Weights of a small GPT-style language model, trained from scratch on English Wikipedia.
Size: width 768, 6 heads of 128 (3 for keys and values), MLP 2048 SwiGLU, vocabulary 8192.
Architecture: no biases in attention or MLP, capped logits.
Training: a variant of Muon for these matrices, 907M tokens, 6587 steps.
Each number is 500 + 25 x the weight over the matrix's rms, rounded and kept within 0 to 999. Layers, rows and columns count from 0. Numbers have three digits each.

# o: layer 3 attention output (transposed), 768x768, rms 0.0503, rows 280-365,408-493, columns 240-287
# v: layer 3 attention value, 384x768, rms 0.0543, rows 153-237, columns 240-287
o280:505489519493482524498514535528532497498496502485499507489504503517517482502476493495506480504490492486542492476511562505514505535530512536533512
o408:494526549499481451499474479504487512484485535516473466521476456494491531485460464512485503498504491534542467478491490500487515497511512478488438
v153:493511470524483498507516507533534510525512504549524494480497549498486498466467482516462522529498435548492485522505528519520472502551519497509498
o281:481475447513494511530485500470458493533489498473497427520506508487490498479493500496517528462507538503512459539486504499518513476470506570455485
o409:551473531466500533501539527500524551534488488443537505529509514554508488503503534509490481477464516478510517503477531507458499528502511480501534
v154:525561531503523493533462481486473502512512517489472523488476489470544492524464532481511520521507507484499528503494498506549530498498464457492540
o282:509502491513493516476527491458524551539465528452506477518534471473510500525500525530463517507483486509485519494518514536474501507448553515505481
o410:530507551499527536460531536497530477513563475428505479448488545518474490493532446519477522495498528522543541517473490493483486528550489503482480
v155:494493481498484539505548505510532520478501491511488483515514556514474484510456504485456562507500486472503474540507513491515480508523540473499491
o283:595512520492522519560472524470531508503470508558496453524514491505513494518481526521565485509503542509517497536482470472498547545478505543479513
o411:514496470464557498518510535480488511554549525551517506520473501506513493475535536479469489518510480509466449497481469501538484466459484471523480
v156:474478469535476510500477531439523546502430478468473480519529480520520499516498495472541500486466416483509497474535534465506474492545527519520439
o284:493504471517491511483511484515508469431563506502509454519496486459503515484480453495527462501490533513425504488494495510532481494501522462464508
o412:524487457531506478493508521470472505489486521400483533491509512499579513489518547509523506500486507518499487480556451459474479461494483541499496
v157:498482498499499510466512510510478492538469476520540481453465490464484496552468483521497549509509511505451502482492460526507476483511498536489502
o285:496531491462480510498486530464470490509460501461498503541487528492530510478527528518448533487506466527502484510521499516538538533502493485513466
o413:478515486517517493490502477485502459471523477550443512517460518525494494509473471518498468504505508507530476469500518479504495528516522518473515
v158:516499456528501487467490499539499491500499526576489510525509454536480508501507503513540522516502491507492505527487492502517488487530501528486539
o286:474463518473499501494509508477519488491512448524483479487494500513506468521523485524483515504521470509508498510483522535524491505516513452479503
o414:503490529484505454498488478500515531521543484519502478492531497500481513481491514528523486531485516507529498508470501507487496502489502489510538
v159:527519477496516537464499454562510486494500535472508492494528494519471486542491462542478471523499502552468432485515487525465524493534437444538516
o287:519508484564538481509493494520530539503554515530522491503503514476519471493522520493479487506520469504517516482488453518535501512494491553475511
o415:499474516461491435503474532513471470464489506556483487444521471505521481469469459535510472561475517498491476497492463489501544487505489478519489
v160:496471495506474480499548516497487515515512502511449538533532485532462480471489513494498502510505458539476519529471502458541519487522497516540553
o288:527490495492492522511489488506503511562495489480465488471487506505464511542470514513507463489520557506511475484478476515508470484494508462462458
o416:477493507506500489502565480543441527472495555511508517505502493507528529476472459514494507492487475522529494528507573525509500513477514544488502
v161:532514512490514489520469509459511505521504495501509526496484490556506439487504457483449549486501440470531502552509504451465526503518484471482499
o289:517474502507472479539502492477500519463488524498522500478537485488524510550501458555557475491539536503494492512492508509546505475481497490517464
o417:460499482466500469501511530449471527473512518526427482503499558466506488479522505450544514538455494492473515540513466429479510484534485518542489
v162:512481451503491464526477445488513504501469502516505506526472501450484466508498483538530549538522517494498490527515543513485496487500479506497509
o290:527529476519496503533559513517484523509518509475501502529492487523486508501469484493490504521472482480472528509477487466504491497508516476511463
o418:487476501470501486535470490496486491492468551586481520530543491463499486498518484478448516466470494502478523520471542465521478496503486472501498
v163:510529571521500530546522494487493539534504512511499490495495510499479500550525512494514473484485476513489486533499507523479502522494539508500479
o291:508485501513497533504475510468525481499528476508517477530470468545506517487514472504508500460518471523520475518504514501528512519532515506504550
o419:503500481498478492521504503521511446513524507477477482517532479482518469478490519533494509558481493497487535485492503548469486491493509499469470
v164:523508520495483495518487518523530525490558495505527509488496475443502518480489505504515492472493487538471438485472553546531529496479480544519503
o292:491473460492493488476522521496491500505489511602481492470491528512534476505535485443475485498480541513501503495483496527467471504464540491503525
o420:470533513495506503527492515517503462517531502614493462527511537433483469487486535474475492570500500509493486505500488485499508471509541486460502
v165:456488466508471498477501469527504531468520507493548495527486507501557507553501499488510489499509463494495539485527462470552538529549488504483480
o293:533485503543495466478500509489493504507502510480478490472502477493503447464519487511530490517514491471490500495506491524487473501512509472496475
o421:525539549484477521509476480485478543504455440453552485501509426521520507520476501457525491490480470509510477445489508515489534502486489460500500
v166:524501495516484495519452553515558539522466480577484524487515476529459514496480507464519474453516487499473521485530463496524494520551486483510477
o294:499471518501473506454521470530476517513505466479490455540500524527503467515495473505488504511504507481484492497503483538549452519491522491468475
o422:492553512493522515509494519484502503500516500502485511499509540503488502505445514501505481526500524523495518534471509498492493444501522512533518
v167:492487516499467526423529428510540522486532472476499505496499510479524537507484496500446479504522500494481498472487507518468504504502484506516452
o295:478539517512489491513436481496470492508510489501501529459545500504507471451530498503520471491508502507499519525486473494484496455504511458466482
o423:483467531516492472480535492527508515489490512474487532482476478519535491541471499544456547507539484494486510480502499456507478498520490538519517
v168:509513465516467486474570465530489500492529490486499482509507492494477478558468508442496493508463510476481465508461513540502539510515492484402510
o296:476448522506499520527460522480493503525451487498517519499515507482476520465520491531503480509532504478499523508529493516502517485523520504501446
o424:534500472475519555454484472518494525470508502518543534581463521492491515507482470458506472434499515491507456506487487530506496491478497463472480
v169:521487510498501515496502484534519493506537563531502452455442513527553496474464498480483503497500493484512476507479500531530506492539537522527514
o297:471491505449537524450469496507531463525492461475512504507539548459478475514493513482514520519510465541504536506541500541466541478490494537472517
o425:501471528516472492533523512495466528497516494461488471468482528526498546513497485515473488442473499480531469504479501512496476445499515467529480
v170:525491500528470508482491507505512490509477514537525499470546456531538470535504468484488503500506491513506494543479515551478495521521495522428498
o298:529452506481511477487494472515536541495482508386486487523491502498524521455480468483471498536509510543505523515512505504537460473526511519546495
o426:441528521526485518488473553489483459519523501526464509493475439470505534537511534537551513484533488457492528514486532510547510523532473500491524
v171:504529482500526489521526500526496507500521513504478467493473538518482475493476531504488559559474460513462516508485501472494551528558468524467516
o299:487485537513510488489449477472485516460470535529511484481502514519485480507537488456540493480504498538501476486507455494524478503503476453490489
o427:525490525463460484508549499481535468512495515515487523505511512500514512487494510527494517513464521497513516494496539495471494477496518492505505
v172:503546482525519524514506500520486491459499550540525508513478514468514427474457503476499490536500455494508503475477512506556534492488510509458519
o300:505524540479513534516490491481518477485505512485472515469513460485502520488486502487495505482493548468516502550535472512479457519478499512464489
o428:511486513499483476517507458516517502510514530522509473533483499505485508514488527501501497466485499517484490470474493527467512499480442499470530
v173:459496493492511515490524566514449501491558525451451512526495541468481510513496495538469469493487480526510493477471521477514519512519491495535519
o301:477490524479480482523447448477510471508547539495486478451499517527508506488502489501482468522545485483498494506488511510528508538501476486484489
o429:484518459458472525507497476553480507452507483514526488493498513505516452510526544501507512505470479455467519512469509486479543470486493471488529
v174:487480465477480551473480506548506522492475509495464520506547502518512477536493539489542497489450471507511518545500474546488457562497522480522440
o302:506491460534479487482481490471517528460517513506552514491453522487452503463502499504540519509538506469517483510459509477452477530479498497543506
o430:483458483456469498532499528461459502515494488524523493503551498483458547514494463502509466524489453517526486483522487489493522497460527497431515
v175:484525485467514552526492500485500556451536494433471454471519577492471500457517514541500498531494481543545503496516564505510503509546479511504517
o303:477480468499502510500489513494517484492503490441506555485487478531467509557501524460489494485535538488493482514546485551469506516496481498521491
o431:518537502509496433506521494464448523480511505518505509537490502463504497512515526529452526500463480492434514474491516488507493499444519492512528
v176:529536491485457492465521524522475488538498509499545505524574516484509451502493490486469458534509519533494515534479512486492478468506552495522486
o304:525508528507456548535482499488480512507513490425505511495477496480529475519504515534514489512461516530501469499522536463499518526466492509500504
o432:519521510488514485418498490494468521510490529489500450459498514526477466497518486509547488482506481509472468458472468511508511516500521494493501
v177:496544478515484505519515516465500512435470522433498497496444497471480455482466486502539482522492472461480495532491516461508453519450531489520568
o305:522515505498480541490474474476487470547521507485491487554521503489481474503483463472505502483486475523557438500472490490493524510512524512477470
o433:485481520535492530494471483528487508444509488451510512479523492475461562527513511519510472484533517494483495544493494481515535483477502479535476
v178:547511523482464531510481502471496474507495492509472498482481482514513522506519498546532497503508494491485496506499533469520487505496475529542547
o306:477530487513507470478520488515419527516484455474485487497531503491517503538534541507483491500507462526522509520492526508512515533525501452492528
o434:509469522511477489499515530507484452522483509514497525509525527535549513479532505484555486479491544485513552488503490520509493509511474498508515
v179:480508483543442507464528534542533530490512499459471477527527472485476504514491537521498512454480488465487518461521471456479489504541488464512544
o307:482517502530532518517458543480485481506472546451480467507574488507510496529506514523525490484516526519508515525444504541491505533520508491492525
o435:472506484502506512525532510514466492511502489414551502474494560498503517525472527491495529547476513478462520503497465486520496482457496458529498
v180:453474527496522519481488532472484481528513515510514530495540478432492504470479543531502502537480491488511466468504478518506499503456522495507490
o308:489520506466534452518496488499523484496522513570462496486559529515508459479527479522511509510519523517433518496496513485510496537503513505521539
o436:468476504484481528494548523529525558471501518472525480494510454533507479504482505486465477528523496538489530515472483508483497487503485471488489
v181:458467497473499508508490534499510446498476551528486479489491455457544471517481519478517526545505540452484502512500511523505477512501484488456551
o309:519487569513501496517553509502526514496496518425494519528494511498489505523514557487518506490508507478498518533471493478491530515503458467526516
o437:459552481547496494493469499520501501469488511435553468523463465532466513508518438493514491489529524532536493503485509504547526543548467545461496
v182:444472523492477539431453561533474500487500524443480476541503530497486472512542516503513507499466509454527570521492502530530452433505501525522483
o310:520478466507474466505482500533505499513501493417477494496492493490467509506505482486509521487523481496525496514489545480478579525486524523503538
o438:521510530482489571535546546497494542569534521455531515522519477514527520504526516514501476540477480461512527506501481502489511503478441460512501
v183:493513549493501510491507479492544461459502522512456445534473490506495535497528495501461522539484496540509490503457479500499563475514468504469469
o311:495521477515482521523494500470498461496491504546468531463466505499508495516523458444573528476512519490469530528510507509515522487509478474525509
o439:469507506496553433543529516485553527465494534549534510510534520514495504437480527512490485496486539471545482516515526473519491573477517484502487
v184:492502468484471546483463488502482497548496474537463504451470542513431508504433503535482532471523468491481520513463499471501503497509511550455497
o312:504523529489534502512516505489479461476509518490535522515519520561501496556533522490499482513506560511481457473522510537475450495526510492476467
o440:479483487456501542513503521485455494509506460521461449492530500507492513444500474512528541498504501493455555490502525536507487472524539521483542
v185:451541543448492505551478513493530459475482468513493493516491466502518482468471514455452455479495508489502510467500466542526527466492495513497475
o313:503512513506510470475496462556484499464507498570530507460493520478529486503470452498537473530515533453491484482558481495506490526514460499496514
o441:529487516484492540531517491533481506487510513528472501514525501462486533439466549484468503469485483537487494488491495527482537491511504499519478
v186:516513480519478526538496440492504480496512508494473497499492505507517519456464518446492526484492516476570494525474506509516446480513469552470459
o314:495496518487514506497492538533502525464466514511518517506484519524485521551501542457482469473530456536484503495532508466502508519495504460521491
o442:521485526460467494481449491493508473533486515558506467566478502508493507487508514517522516470517505489479494528508507531494499452463484545501539
v187:520457501489497493483505512534478492515513494523500462465503494543521509557518547504456464519499597507489508482487494491508522537502512475506523
o315:493534478475507494520462453506490543475504523483548514496493477503498511480491456513486479492480494480487520518510518468481502503503476501462520
o443:507481514534526474478547528543526502510498516532457468490480518488494472509490487518526476528540495493527518480512476444450494487511507485529507
v188:548474531448477483493502493508485488529486533410513519452512559497466508514506507506523477502494493485531499524500497542477490500494500473501477
o316:535501532527554508498498508499497510481541474507501511502493478458533459477523518502512514495505477501483510533497527507537488461483491523519525
o444:430485504464498521538506524489487525479454517397489483518489514439476518508467497480508511488457518508529512483503481481488547534532503448488525
v189:454445501539488522455560483472480481499469478441549482488475488539434522482489528487487479556463470444506494479455488511518486453512473510471484
o317:536529490559533498510447530489503483481497490407438529525455529498500510474501491455546543496542501533490464511480515479451516508491523480503497
o445:474482504539536494514478495513555449494510521507514458509526461493513458509472497478461469503481495464484520543514491524523495471464532480492490
v190:518461535507458521503530465514479498541510513483517480475501453487500463467470523502495482515437474483527476491550504496485482476489478488495452
o318:509525526543520493537501495503507502491502522545488469524499519487494515499520429465548473516535522514549494507492481537507517487487468556500516
o446:559461511492465474453534497492481440526524460513475493493516483521471467493506480507488532501513493483478523487509524531508506504526530481456505
v191:506490519533460552496503484539560491416528491464504506511498470468517489483500542504495499481497486462546505519534532505546495460467514502511463
o319:498493510503565518520502501471508472563461488419520478496485514483494472505512485499521489529504484511472533496517524533470515504534517495461525
o447:504546491529454497504501526468513481513534482467494499490491518496499497463495500495473541471472530518507502499499493487442546484482486458490481
v192:479541472474526529524513494508539511485502506493447491513482515525520525479520503489473515504522530502538480480468466483505454509529524480520520
o320:536515510478493499547482512488523459532513501460458501507491529566474468495485498503521484484477469493534464470495510518457535533495516501482498
o448:521543486478485536511507439442487500483488488509537508481478464470479449505526523502486506499527510560491530489486532462512487498499489529488538
v193:478523490521526527509485486497529470480538501521462489467520454458486480509502496482544457461499450513471503455464503523482518478479532503533527
o321:512486498438464511519495532550509486519551532403499491522484512517515524471511518481500435501532490504507474504455493493492518520445468518463483
o449:466493462473495505497490501490521511487509491590470476496508514496506523488454555502477440503495476499465525504574522481569509500528523525517533
v194:465470499535526509502534450520502512510495516493516482465500517473510458537478465511556476513456469486531560519481512499504488520505503463492497
o322:487497525499509495471482555529452523459495487497510492511520485519464494490532477502498500482517514526473463494517500542520517487495512517466497
o450:514527484527465477501453488508512508488526493495494518539535504471504504483473477518550488526461465493452526485528503448530472531538482547498523
v195:534531524461487540508448513535532507491461522500528574534529491525503475505526522510467525470491490503525502516507481506523493481494488489504498
o323:512459484516525490467480484552492490483531489533495491501508518504513488473537501527556492483496468479505495530489463511549513515495490494507532
o451:489487512490474524497539541470531478466490522487508510530491504485484484516470517518542509503496463512493495509468463524486485540522467531479470
v196:532519503470533504444543516466448477512486500477500510490500480485475499503506517501470452506507473466532529529563520446516519467505492524548509
o324:508503487475530539533455490512494461489504528590504499474486460513510516525504472531484506464510512484493494448498503530496444493498526482480518
o452:493478486516506466462492554490528513498506491502481492510463473491495535524526474502532495492441504510513493520525468497492505504500526491530497
v197:482511481494506506476483554484495493493542558475540539487526494484530508500477484500492476506512563472539496452525497494519481493487512488476491
o325:474500523489521480532497484522499459458507492519490486542491506500526456480508527477487522512438523531544489492488512511511483526516490481506538
o453:516509479481546486484558481493508482551516492464506489462518502534502523458491516511475512472521492509476528481564543489493527527493479512483480
v198:473441514511500483496524506474512452503458495515529550526481536472565502495467495543487499519549509480508496546487499532476488490516521520480496
o326:515520518440516483526484490507508483523479503521480497500479427522510470498495486500512500512488491514510532506491503489511514534502521455502503
o454:493537512511490524513579549538477486531475502430478508508490516530477480549526500458498491522513535499464482495516480538498510471547483528440504
v199:435480513513502454473488508461537531473459478452492510517486488473562513562439495526525495496517426459481497513481504475509488499498489493500515
o327:497519459483476474542526481486480500503493482544480495510544537488478482471509510469493496476473555542484488533451528507518523467513499484485487
o455:442520514471494543513494492489507476535468503457458481463495489451480499503470494529498482496519488498510483515541485468504511518495505568478503
v200:468487536504502542496502478522470494516500503482514502511485476446491502494503519488494508538467464506520539481482520524504476558492501430457493
o328:466504480518508484507481509511517511489531532408446508493535523513499509478455474528504499496505527467488522488514487525464512473489511538490516
o456:563478532444470461503458515485512503492438538473516557508543466472477507491526542504516472511482517509529498498502500456547547492549499463487470
v201:491453477542490484488484459451475476517533487464506529512534500482519521455548498477516500505478513468470497470478447511517469477521539498452483
o329:458493501501490519522470471514482503455471495439463474486490497540486525506483503527508501489514497506532541478480553478459517510481491499513505
o457:527487488500495521493510522438476518542543515451499516460531430502494514477482490479503504541457509479495528482477504466518496512511485492515465
v202:512498515523493524489487511531536497511499493455490480508496504468501479510489526445514500542470576496479508501507470473519491514493506526474511
o330:459537468492510477529509518492489516478556520525466527509458533518487461501480490501517501481525479499478493461512516473486516478453510454502497
o458:494459502499506512489506511471511531529508452506521525487495486519496516509526456520517496520511485527498539514527515494522522546502523480507528
v203:473504516516474553470484501452493517514502520494517463488504492482549482534499492486522499522558511478502526488504520487469513473450543514510480
o331:495531469515508509498527504507510469488509489500540476523487449532478476507507498507518531486475524513509514507522516516502499513533469545512485
o459:501527503480488529515486515489483529511472502466493471522488488465535485545493489522460488479499495515472503513488571488526479529502509464468517
v204:522528522508491463509454548504496506477467465455481517524520484512519511507525434513507488499492497502526523485492496516503534455531496458548518
o332:523478514461527457480521503534485497484530502429501504498511517537527506536451514504492522473515517488473505469515552524524447482485492501497512
o460:494485517509506499476512491563473532476516534410434537529494490487455479498509496460484523501509495526471456492514434519485480480506475549536470
v205:505496522519504516455497512505491441507464518494536480478494445508512488501490488443479497505448507540532537487505493482479517511532496474534519
o333:520501492484496521511485507503496560541511411515482480552505481465495483528534537499535491486519517472496497464463515520511502514489468499516459
o461:434491491555534475489525485557493495539514473531541472510448486496531470533503493502489455514488446511525546530542509497495495505515513527528524
v206:470483433539497520481497519510524554474507510504489470478512454518520534483527465475560529481480537497526483489495524543538510518464515452461518
o334:475513510508530521473523509491529481522508430580539548516517527517433484493485488504476492494493523521502493473517468468467499459540495516498481
o462:521505520507479470510503510492469492476519482473476504517526509464530474515516473504528500485535535540489497521455484460542459458494496505504518
v207:481482524464515462480506546489522492475485497568505463530492449507528490503459507522501444522524537549531485488502461505508499506413548453498534
o335:460505461509443500461524503511493492455474510527494530493479553511490502549477477475500481513464536512478469492533558507490534492508431521564449
o463:521495548529520470462471507479455491519495499478522541470490516454470516510526429459517490445503469488532505486484529521507496501507554467488537
v208:503483483496484544473458488509540495512484491563521489511515505495481569510488464505515466469488519463524521466484523480555465490478464505547548
o336:489490518502504456499512500486480481518500477469473490510525521488524480534514547483534538481520516485465534485505527502474503516423499489484514
o464:572476499472428493470477508511516533498494464545499516492474481481512503473482514501449500505518451480520532454431430526526463443495502495497471
v209:459518516522470544480524504466483515498533509470534547518477499500477485522483526480495466538506539495500456493479500500484466481541515502507499
o337:500514493518473510496495512500509455469492516517508472493505512432531505513491496532491498517527465512507452523510544468519535495495518514517497
o465:533488445520510515491518511520516516483524509452482493495491535515469489516524472479468525524501469534513516454494511473509491495489523500531495
v210:499519465463530541482521518542515478526513466458554522551473549450530501526490475542509516568523523498495482543517478487521519560532437533517489
o338:495449465541459444481504432429507489547499529475474490470561500478512541497504510489494470497480531493505504476488508479520446468513513484499504
o466:572512501500500508519477522484474540504478491485517514503492518520507540509490487486453521539528491492537503504550533495475527521493515455517522
v211:548512481457549510494552452457468496513485469520488533567483551520498518496488494500500505547507537514486494495518513537521488528475494494479493
o339:480543483533495474505483498465511452487488546484505544485496480533496503439484478511471529487464482471527512408479448503504537479472476472509491
o467:527494515489518496474488454485515491531479448529451494533462510489506495568507496485493455472516516506464480496536495485494466519506470498482492
v212:500499444506484496552514487498509508492459516474500493454503523517516534488461477496530490479502508482466482465504477524483499458498499522445457
o340:492483502511500526485488471474490520498510529531491447523481498535501499518497514506487504442494493522506479506523455526533486492544473460502518
o468:488496529524517495518539515495523450522496482468498540514505530487507535483550489505512516484521477493497527474530503439499447475522478502507488
v213:525497530536510519488417470499487423447471491480504507521469544466509430491508516536447508499500550468478442493519489508479488493515497507517489
o341:477559507490530464513528526502497519536580520547505449527524473489479521483475491477490521487492501501498495514499538480489529487498521518518540
o469:562507468551500461480502511482509541558487496482521457489530533523460448474539517481500479458519531500527473441489466461519494530495503510493540
v214:515495520505529501494455486548457532469487534451474538519496501515482507471482493501464498551493541454494493509527512473528495498491444475497460
o342:457507497498519491460507494480553456494522478554518459513476528506494481524511511502533478519480528482500474489510463475451506519515492511488526
o470:525475549501515477507498462511508508454489543497445520473464512498512513470486520522457492488492500495522511534510526532582498496476480555483538
v215:458508486509520485481497499507509520457456566529499492501502502500481512551518500495498486572464487497540465483496470527499471509502537542520523
o343:531500497516494507467535487507506489530535530618530495453501477467520530542478533512454504466512491503469528502482544505514518503488499510472477
o471:507465497466472520470480467479518492530501491569532444510452527542531522474478482515527517523517501494523483498502528491512479502418500481492519
v216:493464531475533466497508513539472496451476565545475474491500534487484524474507463468523467484512489503491443489488487527580490561511536502446479
o344:531486528541473511481448479469536463534535477545492470536500496494518506508458512494484490496489551480495496493473494492502466460518482529514504
o472:517501492485508505509494498488494517499455496455520553492520496506521500493515513534510500475518482479480505517542499497474495477490526489525511
v217:498485501541491487506530482528501508502537503455486552508469486500516459505486484480458523516470510478477499476526523541486527500499458481508503
o345:498490500550490483509479518445499514507513452406509485475525483493531520524459508444474475476509520502507498551493460486521493471487541488513528
o473:493520512469475496514493484468558488519505523467524523521503508514491493469504488537536509492483463488494487541504489506511500560491482514509465
v218:431441537475523499451541478506497515491504477518513496531522521471525453491501503517473500463475492493496492477540520486496505460517526518518497
o346:528523491518526580522547476529506500510554520643533504467494468500452555519482518486499495528496473522469497519502513473532486485486504491516456
o474:504499552533507470525472502502486517501519482558507486469500496495475476543510498460530456479492532519540489489482536477539492521545463521494496
v219:457501483503445524521473480496493496536475512496484530495543521535464433468466484513510511483560517483478455510483506459502488474513441543508498
o347:479491462451526500490491462487479496487529496494504482498494470500533516479510506448517451515493492486521476522536518522506526513485504526497503
o475:507520519527488537524504514533514524505522511452480498498445512516513514472525467504485494484477514494508514527491511503473515482487505462515511
v220:491488487540483481483511500525521497541498488485516546532459470464470519542488439506516508509456506508523492507542485459529439476512550508495494
o348:510489506470525502544465501459484469492525522470534532507439467525507513502558487474493504507483532481506513534419475512504510500472540491515496
o476:504485503431460486461522469483473467466456477449477523477546477503495496456502496530499506546538496525513493515527507507506519478466474526515490
v221:484516496521505520532469501500506484456480502494511536515497478501516459482528464523479523528448514494537496511498505481454447483540531476527511
o349:546516506484511539473479493505494528544519509480469487454513487538499540486515502510504543507523447491482500499480518482502513493512492486528494
o477:483475486525482515460486519486487499484493474508504540511504486488485460519510484522490500477493527494484516529498494519516470491482497462498505
v222:541487517495536449505507505516517504508521549483498521470487497481496518506445486490522486496524514456466488477451531498522540496517532509494562
o350:485488499513477514528467518498478506537508551532499506491517518469494490529490504529527541500481478496491516497533474499482486531521466510518489
o478:514544488474467469533554542513504495485548477437498545485500484466514440484504484486507452487446519482508549460455495494529502514527521535484483
v223:484528466513464491521486509489508499521494480539511505471502556500510485497534505506496509501460489492455478465503512504478490467492516504507521
o351:508510504519463508505434507561541495497491487564473476518479471507506520524485517515525479521554484456537518508506485448470510513503541487523508
o479:472544504533503477504507505486477445500492494484465497463524526498459518509509460504534499465497512457536451532465498508506497515530463463507518
v224:522498502450515489501482526509460514522496501442516482490509498523499516487463506510450507492499502508446521485532497517572533506487508508510445
o352:484477544541474477491505518511494485474481486522486510489504497479505486477462550505486536501511505460530469506513491484512490490522492531474524
o480:537491470511514505526520478480511505458504490474513519543530482525490460502499495514527470482509523471473452480470512489476484510490527493501482
v225:504518489504515515497515514495453502500513483501470502488502479508497484522482506498493488504515512462481446473528536524505532521449469554508528
o353:537473496480469458509505455495482482490509499470509477537513512525502493497496478465495477481505525476511539493502502491505508479530506503478495
o481:477499533475469526515524555454523495512515510528515477550440530512513476483554506528483509510543493496491476555555503564487477527504504502531526
v226:470536514503521512487531527526501472531531448487501515492449479488479482501538532494437537509528506501504492543522531533488501463553518490500438
o354:491510483497514464449492496512494532467508488498497523474490492461552502487484513485494490489513491491517457485508498479453515494500537497513528
o482:486549491479491517533497491447473489541504468407503500537492496548494506483455458521498489574508541402490473475468502502547468496487465492475485
v227:493510534489506516478522495515516553541527547572487517517483502491526549502455469532508531523542547550524492509492475475488538504481515477498467
o355:480548531533499448512517497497520544471513472595504530483501504499507492490450493477475528469519477529522494487532541478495505479548472459513489
o483:516524484535514499495498499477457513472490467606464497470495526470496513533530477533469478501472524513479510516484448508457492438513512504528523
v228:458483482466463506485456503505513482460533507493462469456476510505483524484495485528507476476554538527523496558518520521498473502513455449536513
o356:521470472509473488494496480471522539501484479466486482514488532506483505527509506489506487502464477496509506502518514523551496531505500506460585
o484:524512505483527451527518527540490489482501499465520498576496523484488523488519492489538488481496504495517459535470496507479520502481558489476474
v229:505540529509494502485529514524494503472527524511487519504476483486539518558566466505434503477478489498518532476489489544497484455483504522504495
o357:488523490487528531502502491477505495519468542493513482517490509501504502498519510484545482473498514488499500501499503460521503523491505479478500
o485:525542483535498538475437506520519513473507494521491531534504466467493522537495548478486510518449502524497506438498482502492468450498560489483501
v230:526529520464534531522496479545543456486517447500462468509475490503503494465463511473475466499490544526515493494537457501497516501498473548496478
o358:510496491516461474450486463480484479526486497468483511510468505505464520490432539509538535470553466477491509502509533482529483504506516524507481
o486:506511513526479527504497479486529527517552516501479461495506494458508485485476488510471488471480556534484483489508513467515498499503474507490500
v231:511539470489546520512487474504507494472515477411501520436485525522531500484487443533540505469492491538517510494500528472503490494502555473536528
o359:487498544483480490504498549490506499561514496573511520513535544509498491497542550495486500525473486513491517523490504516521513441485497470490550
o487:499489514505494489474501543522502473443502555501475501496491492459505495509501501532493524456518489514482512491531528489432488487493491518521515
v232:475468511462500492532491500499479490531533528494543529546478495534479470486511503493453494451448471536448475491490453503535502524466535491478522
o360:494507509494514493464514515506491493498513498549478487433508495489496478508534485493546458477545515491490462487504529478490508484499474461526531
o488:497528493482501489514499505449493442507482505434478504503539524498513508508463524452516482495483527558486526522505484492490476522520504518505462
v233:532495478461533501512512490534506490517539470460492509532486526476540534505541445535482479516495498472446496459508495475531530504499490498506461
o361:501515497524529499494459518478548511484511520535483519480469511500525534471518526476483552512487468521509483470509536521455484507491535481506524
o489:519480526453515519472521466490484502493507512462512533510522502493513440514482527502506505470476509523521498508506475470593519523471449544487478
v234:499468541510519523494521524486485451500413474458521470501467520481495462493482491496539471527520535488450521478484557520525510548530508501487513
o362:451534508512457461526470503490504509536497483462471543525513526471494504521523475521469531476503463513542506507490479533500501463481529497484491
o490:515504477482465487474531453483458475530458501453536509491521459487500473483496516493536528577502534512465496489499530524528492520501505532494508
v235:489457453467509502485495483531513510470491481464507515436537546524548469584503477491472504522514520477496475498503504492517564517503514478507497
o363:513488533500494496506531466460533489519474475428527481510501495544467504523498529513561516471476474501544554515510468487474450515508460485508499
o491:529502482529514539530507489450463520472475492434502514522494512502525506526509518513479504468508505509518487500520482514481501564489523478534486
v236:484478488512524521547528499520517478496534529462498443513530523488522518512509505502476540516544447490489479471478572511491546484513514475486544
o364:534514503510492483482479499496483466518504488533473553514530518497472522514495532479547477542486511517515480493506519518458531544513511551503497
o492:519498483517510483505510554510464541525503489465512516427471506543529520501494471476502524521513533481484532538495487458522477476515471492522492
v237:544499509508511463500467519474514500531524471571542487507515456488482496490504525546508532494499504463492493500477539529480516512503504498504461
o365:508536471525452501489490518502501473462476524549454484507484503544516493527508455487471476468517495487507503488504472499514502457517488480498542
o493:510493499528492521487459548549467488544508496535472539490516509524505520475516522557513521509502487504510473528494514481511505498484541481516478